Part of a small language model's weights: MLP 192 SwiGLU, RMSNorm before each block.
Each number is 128 + 24 x the weight over its row's rms, rounded and kept within 0 to 255. Layers, rows and columns count from 0. Numbers have three digits each. The size before them is the row's rms in percent of the matrix's.

# layer 7 MLP up, 192x96, rms 0.14, rows 100-191, columns 48-95
095:160121103142178139170154158113117111102114123121108098082155170087108074155107109149114164119115143101122134127140097166122119106105132131103101
076:127157122105128141130096109111113123148183085139092116087122120112148120187125114152147139128113120168140168114115138118138150090086137145099133
096:149153154137184113123123100120145109156155164088143137129156138108147122164172098094118107115115170135143128136151119122143129170135146127132117
096:154182152108103093143125127145091112107134097104133118129137150123134083132120142117125131124154166092121138114131103097176126152121101115131163
100:151136165122130162116075120136079103107117146116155126151122160118120123098181136115120083126116145175100102159180112125109111128131104143117138
103:105117123130155108129132123149138163104111093136106132132094103130116070146120148132125133119130142131128133134130121186113119115143114136115142
101:163127133132091060128104133150130136106103172149131129102108137131112120094089133138116108099141135124182140108176118078154137123145111126126119
103:132103127168155105144107135129132138108141107130150064143147128133132146144089094099129127090157130148131109144117136148141150170151149116118168
090:136133105153136145105121129160096102170118132124136179172125123108145086088172147151141144180150138105154101121089127145172160166109152123103129
093:089150119134125136112126125132121117087142108160112107106093192137147167149167112115088147118144123131085129110118118089113141118144129099123113
102:131103142123089118074130113116086145129141124106085087139175148137099131171147133068128118121136125139151141142132113173134156112139141146133126
094:056137125157096147142132126133171135141130164177140129141143126113118142115130089110145097108095133079129149134168133115138134096119142087142099
100:144130081103124151142146117114124126120094162079123103118103125143146142135101131117100169097109125126136143143117111127109153151147116127109153
116:162151145094126128125131066115130078151102124143137113124158119104115136112104077154124155144176122122123144100097140136131135131115105090087088
099:160136122108142145139171053106116148098142169177098137080128166151157149127128128154137122093169118105143123118154121126084151122150131149088120
111:125138141115152149135136077148132132167087165088111124169099149127161082119153125134128154116110127111102088131147147114130130148131123117109117
106:119101110099137125127077144125125117125121151157127133123159143094112128137160120177159135130144113136083119086109145163148154124101108143161139
109:132100193112158124180160136114150094114134150151180094141138117141131133118133081116138112162135142140094117099139188140111139111144115167131104
100:154106093131072139142131096172149184160091112132122128108091134122129136095120148094070119155109112124127106143157120149121146132169142127109095
105:135152156126112157125108098119102128142115096150123089162111170149153069101080131144149144152129139155110143150103113091135087111128094154096106
096:088137148113133110135121105079125110116130103154142125139115116134102142115146149077089110158105119121112128109147064165093142129110109160175160
103:131128104138125135110138122124163118149135118090135140136142079170134108127168123107118106197114132167155184111125100140127144087099120124143126
120:122084089122139098099151155113136106180184125124144149183145157126135131143175125148146125165118117111114112141172093125137072113139134135093126
096:123154130166122111125110138143141139154143108171135164109114108122122121085135124117145068143141153156197155101083137124115148117114091129095126
089:145108132109124154158056173117128135127147111134098118135142137136112116154116095092128138090105132132141105128128074130067079121145108090130127
101:126159155157122106154137158135167162097145122125089118130112125144133139143116109080151080141115163142136131103153133141117088099152136126159184
085:125093135131176100146158151135138087098138093141141170122104134111151150095139118138107106143163092110126124097152132153087121149144097109126119
088:117155128121094127150130094119139127122141147130124147136167137135159123121119119164143130148125152104139135143144121143141140113108137133108129
100:116131154116098093162122172102135152113137127136149145136093100114089092126128156095153122108089121121141132141167155114118114150143136091126134
097:148135095123121133090104102135109130119102141137147155105137120151118151110124127134123132089163139155101107130101157140153154134139140150105143
075:107107097160118138118121127118140166152156142130127107082165113161097159152118131109129140104129125082092139165116112145149144126136166143109103
096:135090097121089124094102115103128171115120120121097117119163117121114115105149185164141156103120166118108129133143148108121115150098145149119104
105:156069148141144144127123156103123101115143137076104159144130134113128171115134140126124134096164167101087107122147092106187117135141150125137141
100:169137141143153128152122119122142146107161107123130094101115139124095115144144105131151138108112159070113194118114119118109120119115115087143113
106:125159152116136120069156093183166107110096116105122130153117157142158115106109162126122158155172131101104119114155118107137163167121145131120146
095:132144116101165094100117121142116142063153142113144118123130138137125123110109113107125073129107126115113113156153140108143171148148133109146093
133:094181104122103136131115103108116073168110113151139102121075129107146149149135104135118153122134110124128118130159116166142152124081153124146175
100:137159114202170125118154134134132105169131112138119141111132139104119106117130105126146088144136123127147114098108134156096156116135180134115113
095:107126119120145134130129098164113122086148125107149126132129096110102111127174153126160115105083134155091120161128120155143116108130186125138212
101:156150148108160084098132134116128119113139131128120098088109161113127154143129128115156052111099142143167144133136109140113116129139102106095133
099:114127100123151155146111119138137138167141105121100130150122118118102109131141130127158134126145091129146140103083158113108152116106111108147128
109:100143070145165116139107118139116161156108107124132172107142154177139130084162125145103168139124149156129129166115120133121099140111127131136169
100:103100118132150134122121133130100114132090092211127107144142140091106118119128126129122112127170139087139164096147110139136168148146094169144111
090:164134103077108120173112135089151132119143135096117141143105105108123164111136122105146134157144096090109146166094128105139138088126156127126113
097:146110167134162082169116119159157137148192122114166131142149130126148136114109144125132106162135125106146140179120105157128122115109143117145111
095:132169129088130134115119104114127140114117159096086126154122144137122199118155138075117107090164132096100099162133096138144147100154111085107142
102:176140158161138172115119164118081124146115166111141098160121106134097111153168110095128160107173143095111107114106143126119152135174110146115136
093:107156113133166108141129139114147108082145130108076117167132144138127137123111143148168151123096112124109073137162095098121112113093132191134134
098:126120143113117142123110151152166088133125122147125106100146143157152154119156074131120148119120175113143116130098129133117144085152146104079124
111:147128111079133106134090155150188132150100105107126108107115110113119135146109106146093119108125127141158119137145143150153108138123136126101139
100:117156129096136095075133142180135123130140152144114139157112151143129136114131123122128098125128130146115059076133115112120117125140139174130150
097:076149142128178113122120062171128138109127143128094090171098153119141179140109110097124166136137142129110167135120137123159114126137128165096150
094:112145152146131176106124103166094148143154164121140141114118162144189112123124119137115183139099162116101151120118097142123134143131134126092137
101:108140106151124142151178118139119108101122096151101156117129096143104114105139113172105126090121125110112071145151116080121121176116106142126093
110:131119138108133114093128110110086167128168155100114110104128162142148090119136160098132149108108083143094097159125180171147161179107105091139122
097:101152150120102091101120147132108086108162128166109129107127146140140169133109118091164058111094119151161122105124098120097111102155153078132150
100:122115160171174133152113150115084130133116139149140165105104171123095146145087105126125091130126151118129133139109129126107156128137106134115145
093:142163131129134194156097109111145103176077131121121168150126127098104128151118129134115130101094122144141123131124129161116168107116129137103165
098:094117074156141124126164143099110153132155135153152167154128129156178110141120115153141079163139120107107072125131129145142125119139116122153075
096:126128144159110159133127146131134119151124125142119133166102113078109132116108120123124067144149117116106154089099118137157143122119149157105126
101:058143090134175163162153125126134088127135136130078093129088146112108135165103092160086078131168146136120152154163086115091155114132108136123121
100:131168099151126158137160110146117137138135130111114135097109114108103125117090123135101114094131149147083104117123152081097179153134103125105117
089:143131082093181167127139088126125142095125104110135121116149110124140125149134129131116152098102103148129140158121118105138145111117113141150135
096:143125118121122135077147139148140150149152144140110156123122093166178147139126095089156112135099134139095127136102118167147158140129114119104165
114:140153166097107101124117138145127117123171154101110138088130158151148118155104138147137135164197126094141155140103099169128152096143149107129132
110:144114136116111129104104130144112165162128101119138116127119159136083120138122109092127097117122107148136148142105119137143157189118187125129136
107:124128141103126083156156140118124148146124176090130079136116103131143142135144133124149130115180132112104137141137160162145193076165154146107134
103:085114129148155133117149143098093126145153134163128162100111184153173095125132096113130127148129135138085105105113095133119116083106111161155077
104:137155126101138108122161136100117091130142138124146112098099086097078116078122124076155143144148112083119134103128159101125117162123169088131127
104:115133125129107114110101113108113085122138098172091098112131093175101142139169145124143095117126105106133161129143135155115114120087129128111118
099:108171134120149136178146142119105193113155118092160144137110123144115130115143144139121159120130096143105129137185112122101159141151123113115116
100:125101144121071119123111115123129121134137114116142116150119096114155067119142125148082156143092120144127207147098133156142134115135118084096104
100:086129146114120135106116099148141147145111192107086120118133131176116127141108162140136118122158082136171117150164110147129169118158143144130149
111:140156113174093145132076144133096155140143154129147125149127096151140114157127131085121148109114126096131142111164129185131123125155140099120086
104:123124153121168142160120158133118130113173115104075124142150164110129141161133151148129132152131136147148120116166130159143115111119090126154145
105:169119112137108164103149136142120124115118162139130145112108137057138140133091160164118092146153122117133143124121150117122116125155113127093089
099:139137133141127135101139181111139141121107111132143163106135126157145127072120153124160118093109100150089110127116144126165105111141108088140127
098:105137118105136143088131123164132085097142114114118121117091145116101093111180128114142117099087119107129159160080112181131138147126121122122087
104:144061142125114150122184085113101127132148157090144158119160105124143173122140087104135174122161153146144130120131133127124107102122120165135141
107:131116130102137173141088125139129151094157116139132147159129142186094075114083122166105131114097134101133124158144138115120094099125168148093109
091:103136144088100089129128129156147137127125130158141093130170138123120126093108131120132085139114105133110104115126135104162116129129111177114140
095:116132122121121148145067129143126174145158170128158160122102092140092114127128100089163135122095110097167113123120131086097142113121161142112101
095:136115147128139119140155152156115160105076137134100146123079158076115105104129119119146120105137124140103100128152156047139143126184136137135152
128:100085134135132133112123158169139157103117113130112117114120108101154114129129145141098107155155065078127162100070149175124089144144166116122100
107:129163124141114122100110180152135120166083126132119091131126161095155121121116131113130150155135133152165152094098120150130155156130144138167121
097:143121096128132140134158105129145110111143142117126135139146128127148118140126141090120143135082098102181117112103138121123123128102163171105103
103:124103144145130125167126087106137121129100134132101108162130121125077136142087158113152119112106160092091159161139095147115172117142086155168118
094:111124116058126133184132113172099165117109110127120082157107131112107113117112145140072156098131133141119087131168110118141112173112136114104154
093:131136144100167089110116121131131114091115080192133124124104141116119129169134149094121166164093154055122119143094128123120128127113078098114120
100:114130129117120108090162091101099163147149149170132137143086097123126138145106103085172132139148114125098160093151154126124191142148143172142096
105:121154128157132110118112129087149129088122147106131140130160192101117157114123126154163133124099134127134105152132080135116123139091127156167107
100:063151120098138114148140115142155143151132157163136167104110155126144110128128123155154134150150083140095083105131121133173117109110112099119117
# layer 7 MLP down (transposed), 192x96, rms 0.131, rows 100-191, columns 48-95
097:105109122134134135136145120114160102110128145113106126181143136110154132103135082106139152120110147123108132114141127154147134123153098175153131
102:144144101126124165132100110135155107144148139101140101135149138107134130131107129130159145132105128113144112141119107062170157117106134130121091
089:151121134099120113129119129123133122166125106089143095059133121147127140107097101142165087118123105130168170125113110106147144131138160147074119
101:121116134121169087116119132141144138094138128172156147118128181092130120077147102121115147179147143114121120127141108080105106095133090130133140
095:117126127136150131143127126127148116137123154142138140164100116136130123170157107070164152132137143157112163114139149174138137100148089106163126
104:120129119104156118104113142144119122139143094155103153189158141154145123162177107145177112110131121148123160124108125141131132115142159112120102
095:131120120099111156113128130131142107141113165134150091151109150134155131121114097133193134129124172098132125149098177152105149116153117189094119
106:113113141110124136173133104123092120118113098139153144132092099132115120118145117077085138124150130157098119118104141161104128149084077151147155
092:112169151131165140166143129113140170131135099162101169137160099118106153150130103135150069122106113138117153106113141118135131153119091092103146
092:159157113138133172128131088128123151122112114179094082103115134130136091086127137111171124158098151141129139130091135186135117114145113160133095
094:109166119122112137102124115130104091134123155158160130123160136158099071167119143162170120128087129121111129151129120226141135116145112101118094
093:158139111140109104132127150147107138118126060145065127120132090101152087163102159075090106108144085130094125104157117100126098128134140074164119
095:133135106115159074128131089091142097105135139098092133108147110140089107129141164131045142110149136166123138135138057096152107135136143119124156
112:118159143102130162110143155121141073147157092156117095143091140119136130125176153101121105075145120131120130114147167085121113118127137120117099
107:134150147126129182057102139080154117121157141128101107152112123107086145126100111145148138134139096111091137134131098108130162107129146157093143
110:126137105133148140076093106129104113163136157096125116115127141143117151142145109103106160153140094148157101122114134150129115089153114156121137
103:121155159165137114140182134137148161095102110164117128143152111121134143139115130141141127138127103120143110111107137123118143099099163100119128
113:119120156118165093147151161114105134122126134137145131177136167134107162088126112120122139129127142126119138145138145215111131124147097157151088
092:133127121149107086115118123154117176143120103115108128087099113126123152161110164120094111134131083119125172125121089071155106103137162090104157
095:120147082138138153084145159094113140165116153134144130224139162124128139109118114146177122110090111122108122155100132165134132095133103121126106
095:147126128153168110135133143120097077123148110105118146174129104129132122158165122114140132160136126157101144112174095111124130147127127098179151
103:148130135124088153135122118143134115125104147110129108129123142111130132087147117145152106133102146107102068085160119134118159162150132112136076
109:129140108114169115119138133145145143156132138118112134123102122114136180129124150170161152117124100149126112096143171188141106138119124129112101
098:130128125136163114138129126140121143147111114115122089144169165162151154146127137175105133117132083157126138120106153104122130095145147153120137
092:144124148165100111143088131138145101161136161136109110109129159137106149091086116125144107151132165132137130121090154108151165136148139194114091
102:135131118089104176150097106124114064142144125129124124076156121083144095113150140157100127141123111112106129100131117152138135155098130097107142
117:124114132159181099127155131128139115119107121149159136147090147128117165079148081121090133149138131103121105106111152177090100135184109137162107
102:113157115134115146114114113133167125155119141177157097133143140124134123142149093111219110095106136103135162174080182140124159108108102160090087
105:115138092138153143153123152136107148143146176129149165147135148118101163106166158130106180115117154131163101128100124145158141107175158118097116
100:120119129111124091113103096147097139101113111137108147088101096161123133197105143148080149119181093142116126111143092112133112169108137099144126
096:156130098171094147102090119118128130114168130141141114130152078122105150150066126099142131093085112127133134166118137087161105112100142125106107
094:090077146115147135104136097123140105094164155093138159128137087135101103136115104076148118127131160144143135124147136174140127119108116128171137
104:130108144110109176121186132127137136132159129107153150144152152176163101136096138117140139167172149120123154138123076152166114116098151159132183
095:182129121123145101153156145151123158108132091116106116070131141122111166146089171159120106126152112115128165135127110099151111115079078134071141
103:101132178124117123136122088123144175085154103126094158122118134109134099136114127112119097144141155099186159160110127078117133119123063131109157
097:120137112140127109100112103108121152161098176128139126126072120156128115099175123063085120130162132145128126145124109087109082127127113128118158
109:117173083155154133120124132098137076144120126166133084150075141108132111130135105097157150099145095089149106145112147189130112093128098132115185
091:121129120133146111100095146129130140104119115109094127117105084131110057127123163109102128103138075157150134123148082067151130130121137109123115
099:114124161138109153145137130123098118111181111135129144066112105120124170095071111143100145095128088139143120069101132071100126139099142150109125
094:186095147074146116138160143104148098158170126177161125141142119127076141182137137120137114129132150126147134124144128137134113126092119111159085
102:129172120124166108076113108124109119132072143135108119159117122142097127132154136152118127123112132160124123094126116171141121134111154153102114
111:106132091075130130115096152106102149102124140159121142118140109161116129100149135128084112151119102137170137139092135115131130114196150115111092
097:136119125107116171117099170149141128137123184148109128152141157140143161090113097123173138187131134091139138108088126132119164100159105167113142
096:084144169114134094119131127132121101116150103147083128137118108160116139136131114119084164086173135129135099138172135149084131152159124148145174
096:118108168127090101151120104152187137172163110129130110139145153130141155100140109137140120114111141132133141142095203151107136130137086164125142
100:119151129140142106089129130118103138094134140154128112104157095102099143117129164108037158114082115139133139121171115182154118109135101135145121
103:137137128161154127132151101127185201100109102125127110109118102133113127088117141116092119144171138125102141126140140170120107125146108099101116
086:102140115161163142123139161120170122142147128161144116204110146135147161105124086115204138112115140114121112149136143180101137118131124133130102
098:135111155114132110126123108131144116111137108120087154101125107119125104153118156118055149154154116154134147115158067049147094117108116096119133
107:132150139124121153091097142097125092116130112145082160147101152141153151112119115138097142125122099089147160147155136082123116165137165153084136
098:153128146133137093108151111121134140105124085130117119094118123113107099149134167165053137127123105127132134095149108082129085165130142097096118
104:080107136123139089135144124133130171135134151113151160166130095133112132102091124103145117168096167142119144146122145086145119123098128145119101
095:141169120126125133140127147149129079073119143136108121141110101153121122106135123149131148106152089160149137110122100093132173124135149148106142
102:129149100134103150175129118111159130089125111119112127080137112136109131114129134164116145112138135140124141056171127158167112179109122152163096
099:127122126109124148114114154102148129153121165141157116136137164149139156083117122110205124127109144094136126175108179207101160131165103160129106
091:101129158097094093140164081146122121118152134127079133106134100125119125148163132140112170129159106112154134107198110107104123102132152112078172
103:119138136153087121168110134133092132112089093151117122115133159132150126138154147145147148143106135139116105120145169185076116119115109135170075
095:140140115143155106137162134106127094113120095178145128170115097109108099124155122113126168150132132141132119128147145163093099140179109125157138
094:111157149140133150100111121156134105102111087114055070086139121121093131145094171143103087115153122177128142102122105085150140167099133104125098
100:081136100090103117135119120109149137143129140118128122123119154130119104121157127134192134136153187133114159133113164146092130125144136163106160
090:118117128115125161146118155105131077152118150148165093171152159123135132065159075143211106125108173104126108154099172157111153124137130148124094
094:107127100125145119129127161092146072168121143147166128130148143116146153135117080118171122117130108109165126140150125136159157075159120130142121
096:064120129139158129157107114118133126091136114169153185178080154135133112129124099116154115124138139146104102142118163096107136127136128115182116
095:101120113122064134104124155128103118148183156120175178120139091108100132150117175107162143123113140121115123100127150212146139091108116144110143
106:125178126113128104184098130106138159161100130151096120128156120152179157142114151118115132112153103098184130117115139130102138126154116117115119
105:134095148155119135113133120129137125104114143134109072135161156137110152132130122127119120134140157135121149117107113142161155143134163149143127
106:109108115125121119100112129113105088147102124117114164132090170126104142146145140145147154152118120099129136138150157057138149132122159134117132
097:091132101143147154126107154143137143128148133145150104162115120119126152069162106129164120116089195102100091121130164172123162088193155146153114
098:121125156139145144155140082123104145137140119066093121124133153103097136096125132123136140097095103111121136111173116099136089150128138094151154
100:145143155157110103152128129148095187119139122124101144129109132140124132121123154114145096084126094116120139116154082139079112154144125126166137
106:131144102102124086124176126138102146124151122075161150086092107130126075122095113149120137195169111159120147126123142173137120148140111119101097
095:142155134087144078134092120119108127117129102114085154114096074127117111146136163083066140134168111151125105075135088065111106111103112099144144
097:113110137210131159128147138136133118129139160096137099156158155099144169135133088082175127160107110116128128126118119122135150154134104113148110
115:123145089136134125133117164101107144141153137185143157124113113119172105145120133143148110108081146128131140126096118105099109121117132100104114
102:139130153150148123068131128142113109179146091117133119130126114103142138122113115135135144087136083120118144106138132126129088130122154154148127
108:111139111167134146124120138127126240123101134118112151127143119112137133140110113100092146155111126124125124115144086186135117123138111133171124
092:102101142146145108150118125122122129091153088104096154125175127098133106127097133142102120084176067142114115143128108062135126154143119112109164
100:120124098133118134118168135139146148152103142105177135132113112129105136148181123114160150129116095117121151132120144195134105110129095170099134
100:125102140100069117118094163132119139157149112129102128106158112147098080157134153136106112119087172110101164138123141170134148122129153147122153
096:137174109091119135113104142118105169137132168149133125148125086145124127133115103163131145140097140138131158130124145177138134105138147114097088
088:140141134121121081114119136115112144110122089116131152136160143135114103134153156121056143133145102160085163108149075122157116169118115130142133
102:109154140126144136107153101103129140144141145133098191110144086134159126147126125174145167120122168147151121137190161169136139165110113111130177
090:163127100140131143132145102130109125163131107122163117097167105132166117109093126166174142147173106095152136121123108110125104127156112122112151
096:149116117121130126131124111135129127119127125107116136071126101119134107136130152125083132147150101125130136100140105040135111146126161082111170
107:124171145114091126151130147139135109126067116109146123143100137127158100146136154124145115154119171110151104127149119186098137157128134102100120
099:139160116103119110152112110124096100123141119116165088158117151141117121077156097142129120106095113123130098160122144164115148147095136146162111
093:120118115134156137123126153119113119144125119124129141196138142127126126138102115111166147117132167117137104154106108255116161112146098164143114
091:138127130089115139136125155125137126140146160129143124141160156120143153092147082116195159134165175097140107115073166153109177097117133139084137
102:135107172103148105149132100129108094109115163125149128110136136154081172113162144158127110088142140169113152129153137197138150117122168157135140
096:136086111127164095140101126104096144127153136131134118096120114109070116119126156130087126153131112130102152092136102076159065135115141079124139
090:128141120126131114120101117093134100172091165124128106203126155123156135099142128123148138100120156113106131152124136208128156115135114165168144
098:115123147108143096112134119140119166141087122139071146069118126123122100153123141108113104107139113154121153117164079059155115166132141096132142
# layer 7 MLP gate, 192x96, rms 0.137, rows 101-191, columns 48-95
071:132140093159065119141121123139186132131096168084136130137141126112104160087099179127129135108148153087128097175126133119137122158126108158117112
085:111127123084070130075139173094156134171112099085098082133133128130129140125093150163131125114114133155099147105126097147164144100094146136135140
093:117094124104147126126108106143105125130142129151134107107095135126115118140139160137133137109099122128151124118146147088164147090146125134127130
082:158135152120127145118099118140070131127108111130136130132159143109080145119144148160161098142137142125128107159169064093156155118117097156085137
104:114123127114122140155151140155132144161125151116104109169123117131142110140131126169126123102128145144128145133136096115127136159088146094114079
085:166149128126166145147117144108187113146135118112155121099145123137174134151156097132147135109139121132101125144070166150060111145111161153121098
096:139134132105110140176112091123117135128115121145150152103187114155144109115163112147156135159124151177124137088160132111115110115115161145139142
099:140148131181109118091127111143132166074122167094090151130135121113153150136147141186154126135120121107137131183163132104121150174133156088131127
095:156113129107136170143131142123109165098151111117162149147146109130079127121104126125146107101096145121159083114149120097141101163161170097173133
106:128113114079093138101111127096105128098131125095126140175189118096153107170150126113116147138154112154132129162151120169159151087122114125158125
089:118146168094118143129106116114161106108130103130095131117145133063098139129158104155126107136194119134122166123144110175099129102154108120150128
081:132143102139136179100103113122093149142117135105120087141098147150165133182120108145150157113127160129117137134128152104087182119130162156092161
128:125130109134120146087113100115102148113135137108126136081147130122149157114112140120117136114109166143135099172138100153130094147118112122144150
100:137154134104115145148124146154164133132153130142136122096131154129159131164177083097151149139150142115086117116126099113157091115114076158121111
132:123140082122122103142123081148136156109117087113128121134115156118146083168129121126122095115110142119110108138136159127127141095115120157122111
117:113136100123144132159120125149120174119123158127112137104133088139106142150102176095128128111131151104129140175115156122143126179123109144129142
087:150115153125131138157159127081141124131127118113109095151182140126118123163122104118140141157126163160135143157132154124156141128124117167129123
084:111128086126103146102072133142107134122121182156143102125113123084124106118147085133123132106124130116125078146165112106134170126157125175117151
103:136196109126101167120143157117139099186126119130157114175124134107131156099156144144167086126147157126139113168112131118117159106184100117164131
077:133148120174098151196098165130131111122137104130153140131136159131173156125095174131160105170096123120146161137124107093114137120118106158131099
110:158083139153115120074094109150138124109133124119090113127154075168127107123130108082120107154104143168121151096111123148133107103108115153088118
115:118150101127127102133110118121158132143107114130140138126140121195093140120140135174133076155087158155138158102118129144155135114108128189130129
102:135115110148111142123148136111130086117115149139130148168164172129120109122122143184132152111139147113058087144142123085142155137072160118143170
090:174103119113128125101131147130122125116123139166142130123106124134176154117138144079155086165148100108140134101147153155178158153114123115132086
102:164173135093160120104115121122150118152142164166107131171137111123157111159152127137130074153123166117126142114101108148143135108131114153113128
071:166126111155144132148152108123172094145165077156127160149113146141128153148123108149082088127140153123147160142149099145122138130119099122141104
079:149132103139121174131158147118118129184149134132153098126125132126093129124131122133158142163103122117131101166086173085115163130085109186113116
108:122184142137141140127131110144134158121141126130131127152157098105099126143086138105101140122071129143151134093124164128167169123129164112136106
100:164158135108104104114137127114195174109130089153159124170125112150172126096126121119142130102097145141136123101149128139155162095148146127148164
083:188140121110117131154085093126105130114092133109146102151134143118128113118124123155135100160122164171182108148137119127146117092144115131095137
093:130149113120104116146129141124131149137023111121156148134126184101116129158125166109128163129124129134106121140105107115145104149108139093136143
128:134203097131141148105126106162160131114107135109132141132108132120084132149135116100150152096098156122121126116111139065177109121097120123121121
083:103107141130120137110114154098138108160129159098109126113162124159139132140134160172130148106140145168123103149119132087128124123155103132094107
111:120116114132144159130145090136126124121124145087136125149148160141098132129113140177150161126098152136111160145123111145145144083080113139141135
096:146128113116135127139130163133154113077126173155143117146138194109163122175143144163128135102153115153145113137150130144145159113125131146138110
122:089162114162137127090117104119112095155128141146138152159144151132134127122104096141120155116120134084107116120135129125114128164072127125124118
087:168105109125136117143160137098156058153172162155169188104135133098105156119151094154151100171122166127124103140119149126088149104110113174121118
103:148154118141121124125145192119131136113095120156107145125151114131133120150102134096094122098148141112146141135069120154139137124158143186154107
094:095134134099149103107141125164103138122103089089121128150125116123128117121136123148130159102131137076147124156123089138156146141146100174138101
111:126119146165148128172115149127141171115143138122115077127074102124105150175095156103133084092126118158116127152117123175131141127105172133114125
118:164127181121152202127170072110107152117122182133100115101128117094118095142110107087146121134154133117141088136128125128130134116177152128125116
091:141091157113114147143080104080148111094094124125135110162141167148128130110154145119155164102125133121136110108110134135087113118109122109153133
088:083153109125124134129159069133139125124129107102131148104109165143126139106114113177188147171091125089123157142126091183127152153065107145134143
095:133119164154110125158115125130091157102126118176087102084117170114116097155149093112117120131097124136071136115133132125125164103127087134139138
086:134146087095117159138136133146156136130116154139143113120097151147190120144124120172185114096134128160125117128106181131131136101138124121151136
114:143103125099121130157168132149162198114151102135108086129134089155123110098131109158131139121112161142106173143138123107162127117148067135146151
084:121148125139118161080154150128110116155124101147179121107148098082121136094124122125137139116118176128122166154138152098149144143164114128144088
091:127116148162128128138119161139131087130124101154106119128159114127098122165133097157084120049135182174125107129116092165128098112133130091093124
119:124131069122133139122140109101157096123153107097099132146162112121162093095117094091128106086106145131135111146157125108158156155100112086158115
085:153165120132106123165151118152138127153126115171129112115152134150092144104138084099155105117133154125122060121094119143135117122127099212112128
107:106142110123155139131131100177097099142130159150140126121141144136111122134113086149120147156142137160163104148091145131126133123127132129162150
106:164104157132127132144141141130154132177113113150154142137113096098111159120167146142142122133136135117122137147139090132153131141140123131171105
115:122153101152130118112121090100144136103155134132147119134120138196127127129113121118125127122119135129114121080116102142136142126126121119159124
088:086170123156121128138140158135171065143136123150135122165142115086132125120110086128140103148136165111175114122136066144100137119112132166134174
091:119137135069150129129162097124120131095100133122123093157135124170129134124110111176140125117143135142169106135146150125138089087137151112102137
104:124128114061134147138106135143168170074081139192134108141147104154088133135126134129153174108121101139153123150120148163132129133118098149103149
083:152148106147113136108104120129140132169153100128167120113125145090102168128169121118154113160121130147136167116100090128113127141140141151118149
089:108113145133171150160147104130137136146113149162133113110086094140115160150153154137155090124166119155109134128135111140122133143108171156117151
094:150134151145092169120131163133099107128095164108133151132150123150107102108146108116155152144084088118140127139083134095124143121108149081104100
083:190126169116121090140113130132124104116147151117151137155145131171127160089115123112126127101084126150142105126099174125177120136098101130158122
093:129145151145100113145120119131135113113116115122132157142119093160134115143126149119158113150126120126107147132084153156152138115127099116155134
083:110177150139170158147144092145142109096101123136150137084178109123151097128105075126135118109091125083139144132126126120162124118145114125160095
103:146145114147100134152123146166161100140123168130126108152136138142133092139144114085160141117132089120127098140154139115105154175093102150132154
115:160117094117118132100143121137125128077083129141149131121149128156089084128164098077104119153095139152107120154168146114131116101112130126158099
121:119152091121150107140102111125104140167144116147129074176104132122119103116159095075134115090150110121102123105137146127127167132129136098101132
116:152133148088094122137111126110140104179141125097117098155121097135146088134125127134158113112175137125116139167134167133156130098135164121073164
086:121110106109108135154119109141141100113127133132184084167119140118140158104148104082131158096107141118163135148154154117141111125148139109138153
101:121141131142109147099117124136130204119166122177137126111131133141158158153135087169147143097128135201141115109104152166119131104127099146186123
101:110117124120122130134109124117171136094089138135081121120114127155157088158122132162146174188106139119146142140142155150119108120096099142161146
108:128115102111120131164138148113088159158117128137113135098118148130132132111142095136146166134138148105152123193126157096103125108130151134134132
092:108127174128128169097114131143134126101101159114139134114137148104165134144139107101156179092112161082114161153151159099170126141151114106132143
100:113166144104145166113146095134123097122146171080160163100172121127120148150101124130107153170176152169149099130115135176146133109122148148107133
099:132128121186141153140130135136132130093140126150158122131145111171137113116116111159117143081081114122117127149159149133116154121097153116130097
107:122146121134134155128123108097132177103102130109132148102161152101115133134091107138140141118112119140119140153097171118101166152137129126187153
101:137130120111147168140127141141144117146134140120150103138115140148117132095120137168126098097124125136116119130107182079128143126114143133066104
089:135110147138151120116143101105111149133166147165137143110146155156131150142157105101137167158114171124115118133119139124170101074139095138139114
096:139136131144142163150120129104087146095168129136145167166112120166121098091156132107138136111112118153109125123140060160152127143119137161163113
107:109105151125126157091148114116120150120170149152147192126119203124156169123085141091131124122143134175123124154149097161124108137108103135118099
104:153131130097149170127107166114087150106124121147171161136174123114158116107109116099118127127098172121112125158138139141138152097141142139080059
081:106123171114113117155134098169165097094117133152106133159117131159141144116171114127120137122092115114146117091142126157162102117100137195086147
103:146148153117094145150121086091149180149092156139152113124145110132158095131105150123126100144100158137131136115139142104136148092101094130131121
099:120116108135131138111128144145145110111115121143133110159159088109083153111128091168134162169099153160167158168113113124125112097116104133135172
118:084128142136143178166138141119130114131151119152150087163166135120147125140160098137180111148093126112117141176131147137137160144092119191109107
099:120129121118143079096099157152118172106147131188105120133141140075119148140093120105162111110105132106124116151125079165110127125117143109182116
107:102098101141127103092109111151112115121099111129109136090163105119149105162146087114126097143095132148135119109127119149147160088085103098113089
109:140152156107148129109164113109172097152129094114161125158088108161131153106109122110172121106144143171122120160140140130107129098116103120150093
087:120153161117164124156169110076088106091136130116109192138124146108119146136113130123104117133111140128139162111114119132092142076144157079179114
102:123167122132159159149123132112093113111117150102153124098150154136162138109117098102100057103108131191100113102134170122129122142118174108144148
084:160097123150145138140163082124144139114127129145156136118101145128129098088113162168138115144126122106122165123133157119124154125115101177136141
102:146139107116191163098144144133122106136124110125156085142097176142144133125105114113156124109140165148114115157141118134121157131117107149122141
085:069124148090132127124159119126140124107147149142139114127148153134166123101162104135145134113150078135105142179126148096123119091126110159139102